config = dict(
    n_kv_head=4,
    head_dim=32,
    norm='layernorm',
    norm_eps=1e-05,
    attn_scale=0.177,
    tie_embeddings=True,
    init_std_o=0.00833,
    beta2=0.95,
    weight_decay=0.029,
    warmup_steps=287,
    schedule='wsd',
    decay_shape='linear',
    batch_tokens=8192,
    seq_len=128,
    dataset='wikipedia_en',
)
Each number is 128 + 32 x the weight over its row's rms, rounded and kept within 0 to 255. Layers, rows and columns count from 0. Numbers have three digits each. The size before them is the row's rms in percent of the matrix's.

# layer 8 attention value, 128x128, rms 0.125, rows 43-63, columns 0-127
106:097163138170089111099133159084148085123140076115130159143123137185073067082080155136145101128101140179166141151138166077141164167095114149100125084118135119122159108115147161159100063058082181164189109073135084123109087120158157167124112095075140112107076105144152137148091127098063167183128122140086182164126148104122129061152111143108108169180107134140118136114151143127195139166145
120:084119126117128149101137098098237073134093097182076097154121163135134168105099133154100176141164128144158153168115147120152122122154135135126205118093114149182163092073139132241111127141131105123123173122104144160132177141135167116171110150121099141080133082023102116114105118180148117101086166149086130114142157142072149130117139127125134111104100130186136106102095129124087119148075
107:134143151100153126143125073192092147144136129064136127093119136129163124115151117141134111083123171070129066092152099147096147159085154147169096101170180127153102179131143126062098122098085123109133155143131108112121071152080108066119155152116169121145084140177145139094137125126093162133195141062181102191099177099192074167147100129108094094123124060164137089123158145152136139098064
103:196194153157163116185144125051047150165126166071180106108094092112133121115088147118163139126177163137108127101176145127085090137180186104144090092126141112161133131146108063066107172153112149156102099136163114134129082129109141106075143137164153118141100146110148141089154127117181219123131083110156138055125112171146124131105099115097123163097181142099125096157123161135129145132087
108:086086146107123138122081108101099096109108171109157136119127180106132216124141143134103128156124091116123106115142085132159151083160130125160139132138109145138110135102149160128218120188116088131058170101054100133124164106126111106094142096126098158178157108141099127168128128148064104043189165162131174142138078137141158079160133148075156136184133031097171164109118106113155106129136
107:100097101139128142109149146148175109122136092122096140134219135156081105109121143126110108071077151158172102163117167112154128154106074131085081149113178164064150122112142154211126072113107159144166109106105135133119147088124118147165140168093122174149092152103123137124106120115083133096121154148104100107102144107060085073074111133119127168177090190109108112078092075119187134171206
113:159117111195156134142166130145092160145151139066128124148119136170097144150127137151125081119095153133138106191133110118117145194093113119144077075132139082066103132131131165088156147103107131084155081067153115076062099087087157141126160060068187157117140189173091159159121125076154112180092140129138080139136158168131109144133078139119163136159103140072106160209111137170133109138115
102:102074143156134144120138082090140119115091165148126148089122151173085162131121147154140156119095196143185084157083119117095210099142141152118149104153172135098172110133144166133114100101115091126110120109126121105085138125060136087170135053077173180159176097177102128126088116117112031095188159116133046094131106173097108122160119144119166120087108176095145131123128096111150103142086
113:115156126172112081124097121126131156100138106167119206162122120095121122134066095165161117115116179121150119142191148117102182125105137158162092051137135114154177114189134096037102147103111157130184113157149114136085043070123145153134145094107169142079152147169179141126153124069145089136062109125128124135134133132120109135103067123166092147178130155156183116135117104161108145195099
107:162087116132119128104122108119138108135098159136065205107118155149162118157160150168092129112113076105134130158089127182117147113015193116149199083111161088068102122182153109109109206113135109126124170131151107123113150114096146126143117062098126145062185135141113158076143132155149094103118178105117117117095158144110181185139064133115121093161140126138158137104152070140084106150128
108:110126167084164120114059092151113130122080156069169083124162118135119202083125112102172122095138108130110201144204079144146127126157138129177136134085172133206135125137130132140103142118110084102112120162099173151099173198075093145142158193119094095108081125045120128119168128138078135096147142156183157180094124112144149123103118143145130093154134093160133124095135126143165117102062
113:107122163142195131113135187173121099081102187133150118159123100138129095189129118101100146086096084111159125124116103107150145173170124140109196169084134081177128156141132114098159169095111076133106027108145094177179173160125109087126120083147152119096154128100146088069117122153139141149116121114083063126174114134133095154138085139122111105139167155135146155094201137139032136118117
114:054136180209186108147071168170101130089086184125178117148102151130092118148115133131125098082090093148160184123202097155143095174147103153084121148125132131128107159139117159093152119081112151114098024101144103134128126149155132122101154167098136121106057093125149127125154123103085138144072139144103081145163132114174113107133078130133144119136146224124112105143180148174139119125108
118:163124077111126120093089113104164088114098156100165178088121093115151150119089134122119154159123088116110172130185095146131092124164155098157122078142160156150074084163140103083102209157139102140132092141096134137107119107130122069163091177113125120115090165101139187114132135154163128100140089180119230136087124141098145121073144134130159165153159097158159120031083158170195145133118
120:143127117121138109131125118109145095178136101093103184218136133148145187191126122182058156132111116124124129104167112144139126139188102106126112092116135169142111154150133109164130149149079106090122139135118137111100138124166136078068154156199141192063157137110119126082135131132145126082047131120095100087120154132067156199097098117145117084170128168156199110096144101195092136180124
120:053137106171185130132102074104161118110149108071067161193199140141131131107089093126105124112141144155135154161219125140092112144106159132104092115102160132125104140161138122146083123090095123060161186166156116127175143152122173151081139146147102152095087139109128167111150122118098129102068166117141088179145199120162116186139074138122118053157147094109167078141130135142130118154094
097:170117130147115081176120084109079157122099148122142143110111098165084145126133140141143120087161155185133049175122132091130148159184112140102131072102135124129187134119117118116146031106153149153159096090098128137087137068132137132182158128092148119140163114130100163143123126114087104147168132104122109088112141182083108076055109140154150213076081159081170123167075095120180163149137
110:122077151205130137168144093159105105142115140084077193091117119186097137184168132175114135116100163156167079146103106134129137153149118146125139098114150145100104164154118123119130146050102144096071110127131118129065161117136121065118157142099131183138178102190119118109095117123144094114132150109118030038160136137129138157160093136141145123062124215107148127081137118158108152111165
105:170165146123128128155141063127061156124118136119141083091073083077179157083131160105192118134172132107079172103130079076093106126138191129138147107087099132174115105149119066098116188064125118121086184158163160186116128097102122124131147113141131089139145161144123145128158134119183157141195125132140195127113096145174105114162121137160144151078159067098116131166135127094092148098064
119:165134107080148125101140080192129138136141107117083086146108149126111202110151111114152135094076137099125176079120096170139165139088083154121136154189160175161122099124125160148112089089148116079098160129143155096071140182122121091165137152132086137153062119146106118151130128079179136114159159114130079144146151066154104143173128130158155098022091118179122155111192096181121099087115
103:135125122182145158174083131067062133148100151138144133154049143105130142135086143096112197102155097147097185124183119149135115116129160104163157121093085133191110149167120083111135173102073162146139084140160079113159072144120138174099139099160159039078142116141187127090112136148104172148130108128113167128112082092152161130116079120080092153135165115172175091142120167106104137101078
# layer 8 attention output (transposed), 128x128, rms 0.114, rows 43-63, columns 0-127
111:173126064110153126087126197138122164149154113123152122131112061094156168141208091156120169101145182101122109108131126147148124125122142155108163154090143140121124148124152152073123146165144143097040083164145154106156151142130083126153166176179092157151149119118067131107122135179127089083132157115129134047117103199126106165130089041108128082061155112093137132102105109169087147117115
120:156134120131105159162097142160060135152173127076111114084132137118152113116179121177152079096125199118126133115078116153114145128134108134161095123153118148112115184143110128040167138128081195117108061136138185167103080126124150111165172083160113196141185146157109123136167170107093174189139097120099110106082110089167164100101066140094098130182079170147129147115135129115107083095137
106:105162096115087125116092192057125162100088142162169068165115167106144101099143184151138121183134071149126147129132189143150138098160156064113149123075115142115091107078143141157125057159193085161146124199088085108155140185133126205121068140138113089140125115146138118137101056115130093094113109161158123111185094170099111088116181162121125156113142136103131149133146138136144097141152
106:117104108152139166121168144177162076101100140169039168149119158137150139160114169155102134184094066087152154165123130109140143128048121113107131104176132118116121076135188068134145088117124098139112179093075162107174133154123100155089137099124122079143115119157110136193110098103126017126138157190117092143126128114063101131168150169141154088128143125153138117134138080123163163127175
114:130145122117103116164124093116085173143103126125139180132183149141152113129141102100130124073215157162130178164109128128127084087147147154160104145100135126114099127104127148145062080108164133144146116134164189107099122107109148166111085157146217102072127168140185121132170157147121150134083121143107103105110093094128170163147054196191131096091098160116103052136097129140140071119055
107:141104091114111123072056114160178157165147103111153141116083083120127164135158084109142172057172171164092107106137116153101167131135149154174155105061105059165144167103139169104139188162078138142101102132177107108140105122068173084192113134169086164113161130137144164109118100111142142146094136113144173134156133151186150156072081097105126075061158108119148143114139134145077148138159
118:115122120049100148103098171107170096124176098169184160143133103120167146135053114084143192071093114126097171086116088101155081115120141142102216144130072124160150153105146194125078145096163172103128131135151151090162144152141150103101137115138152074190128116173062078097124179170173114088104144106136147089114116093168118110094180148162143126095128114152121140100168125135102107125128
108:146156124111092100173053127161107162159154120103177096149163106155142099072094122053104142063154134164057186081126150144167108107097131095145137119106064127096119177062114176120098150164151211085107138109181140144174132142128180142085145157159140139130147139153157088129144158121142194141073086107105137152156139106130170115132112162142170092136109108149126116092139130127058081148125
116:122135098109084110112155196116192153205141125105089080099158113156181101116111131130144136132116110107091074112136093135119129103071135093094146141149177103118148103106135099191124177160100128097054097160105124086144153173154119085109139152143110104189136131155084160092118174126168087136119136178156139119201168157125098137124170065096193091130149077127062189125154120130157114095137
112:092092163070094084126099156117108120191163143126168054123154140123201133075051110080164100122136171143069161078086103097147115138149101119132123113155106113181146164076138180147126139133158159077091044137105106102147086142167163081174152160154177139115126136147113131138138125106129163163100132143094107108166150184135118103121172145145146172174131111164111159151142189102118079135103
106:173121085126083168155148116073152102137097157157063169132090143133112061061204162180151130123147129103168150192087140113090106068109183100182118103136094112112126141117110139147177096144113127158129142191121071097142086124105121164135089112163149125125161122140159164129168153109121114142093166153142109110084150170133119120158095193099079165144129126066145106150160077137170058107129
113:141126086081142157114134100102114113161164127152102112135120122115099076039083139185149116195166172144108175162115148125114125130132121105130039134189137119159097159149154194112070074099141144107115179100172133109139118165155179090124123091081083142180113116128152154157134163107087137075166140112092182093092146150116124087140178067072149122158130117164083128158135166133086150135154
117:195111070074123142080154105100160088134139064150122154153091078101095140082175145181127191161140122108102121151103095106124136132115161133169106162149160096163156161083084207107069126109140135117106152157185197079138140124106120108114143091120092079204159087118129114104120152139130100105150155108125233116100123151138089141152180129131132100155135090112141116183126134144099090114146
121:094131120121118172114135152163125093127100124096085105142123130207179122112175141163153117103174131122141097132077153082076154094108111171127132160148100127121122113121128121204133182137132116136100163131130119113150149132132116106154133072161170105088137135100118168147147114076136087171096174175141050129142180219096073114173080143109079088102125109139163127194145074093193061105135
121:128112115130097118091119131118128059131136180185126090078160120161191121142091140148140110099172138134084113155109123139100147102121164117172119118171149069166140123103119108131123151119087187159138050171122161137106124141100124104129150041126163131172128150157161157134152124065149113178118150140099117124131115122208114056126117118085173099129100093192030179178132152075146125100131
124:150095120097083151106089170128168122130115113189121069072079127103168132141156138130148174132125106103136090093146153118095128142149146131192141128147113105140146103095097124095121081166093170157082051172121113085122128142105091138147102128148125097229153106186116200132152173086124099178142131127103169101128110186135133156087150137113122192136127155160059173165152141130113059073124
103:141135098141120127141126176145182106156090146077118186101129091107107131120084157076141122101106121121090185111128105149113095107059160113123155135115123100089122178103147157127104224161042138099103120146157149132187129124119197120066148149143130159149172122114149168182127123096150116107089072175165090145128119096125167157166081108137127066069180128131140100077142109175119181140167
115:152133117084085083087063147129158095147124133117177069179134067127161174068062132072125120120131143164066146110122120134155100118107149088145105128148106087140152161049123155100096165163137144139129143135153135129160106134141175114055148103121143134150147148152164109185131160078109151171096100111103162206170104091155110076135166102116144111160151111184108145180132155113073163136185
111:115139130119133134181127115102127134128087158132079154147131134117104109088112146125125105193044070114193143138141162103164106134105106120104134121162154134093095100158178091125180122133162090118139185103069091128118094119150117151084114174132176128128120125106106113210166127139088104125101108197142055132139159104048112130136194125115088141119152171145148110113129096144229156081182
124:124163155107092123150082115095065135082126159180206096172129131117106064117119146133085129113107039148130133155126192138152131113172188091111126096063111119154143152110097160104187176167158135157169134191078078173111101101123133178110126117141139133116161097091135076133126125161123163174131118099171179164126143114148142084088145104102093089168118132092167151156125139073156094118096
107:162092133123130122117186159148144079137125157148081169134158090111168100132218127184156089233126143108124126155101090101124096126123097103107139145173172102106114113114147096111097051114132114113029160122083174106165127126152115122115172117097077138162119127125145138126114125122123107136192133162100106066101139178084073113183155145168180117136169111131107111145156107154157129074095
# layer 8 attention query, 128x128, rms 0.141, rows 64-68, columns 0-127
094:130104144161064086076148152143207128126117098166164131144167068129114102173106147156123155173055153109132128181136133127134091140143165066113071100153171139083188098116102128137097125074132113127118144121165115089104117147059116175140116123129128155119152150101201160134055116109136124121089088153126139173164120087161100162070137149098152067138099156113119091097139180114161111174186
099:135126079159122120156132127106174119129076090110101131160145106124106166124161141171189100148144109114169079208111177139105158118137158151103108077110108161190198137102060106135176126020107120124117150166103156182075135152138141149078133142182132125104144147123167106123092118105147131133106105189176123165095147156104089170132086125119191111104117083114158082147181134102115167161152
094:131045169154153184078046116158116171177116169150107101140123130111121140149095114130064148098130143159069167080168128104123089144099086123160122146135100130136121141085147125158094151188115112126176099192140121131195096123143178099116142111091102169115113087139132168167187143105121077135122109112075130085151128140138087104172123149108072149126126151166150222105080132072122104132118
102:104116103118094114110140152107099083182104102104186124086114121102105144077095122174194080150138140105180130119120195170066147111107144148067087116137158154139138101126159111146142132113073112117140087120113112111173173178210120131135169118104126164125157160121204145127082111124189113148103178159151130096082117131146062091159147091120147147090118120089067035147128155132113164116123
102:153164125095203104147045146114151158108155179136127118140078149106168113083148103107110098075160080184066125097160140110168173141108095194170101128094074121139062121136141101135154126187151139159101128151136135168169088112118164084124104151143112117107108108148126108106174146099087149129142057111103162150083089168121174148194107126112099120191113143153174191124150110166101119114147
# layer 8 attention key, 128x128, rms 0.14, rows 64-67, columns 0-127
096:129100113181088168156147092111137148170106128139122142101144150130162154124119057102103135143098157127175158152143199161164097053124117095151115087172104106084186105130110145147090122170145130118124183108233168067137153126090168161178151102094101151076127133111115096096157178099135120109125159126133087138128137147097037147120167192153122115094110142067105071133102121135096101132135
104:130115110175135163165143076116130082106135135075160077132127141187156128117147112152141066097141113110187157128141101154123086139124144165084143123123098087075178098111109121108192167170152095100070109060185149144078170122088191229149146143097156111122130134141095082137134102131100146131142155145161111177138142142120109089165143141136143130117147092025118164159119095122148107123067
090:101138148089135224089137208169114158170118128144134145157087098039117106113067109106109196092180179151083127083087125099105148100119090092121108137173147146106100158198156166078103100122168125112150145172097093122149114088181111091110105156140091161108146149085098181180115152130164097117138080104159135132139111139181118141120121159095115127118095115152189146123153137123148148154154
097:100123101135118100064183132161136152116087140121173149083138117071159165138121117172123168139120124124074134122127104153121107150191160118123139108096104136144132128054107111163117145176079109121098103130150128071134186116121164114163128142130113109140139135127175101157095000158133163143165096106129150154090158112123152128164116130121163165142096150143143156141157180102128148132133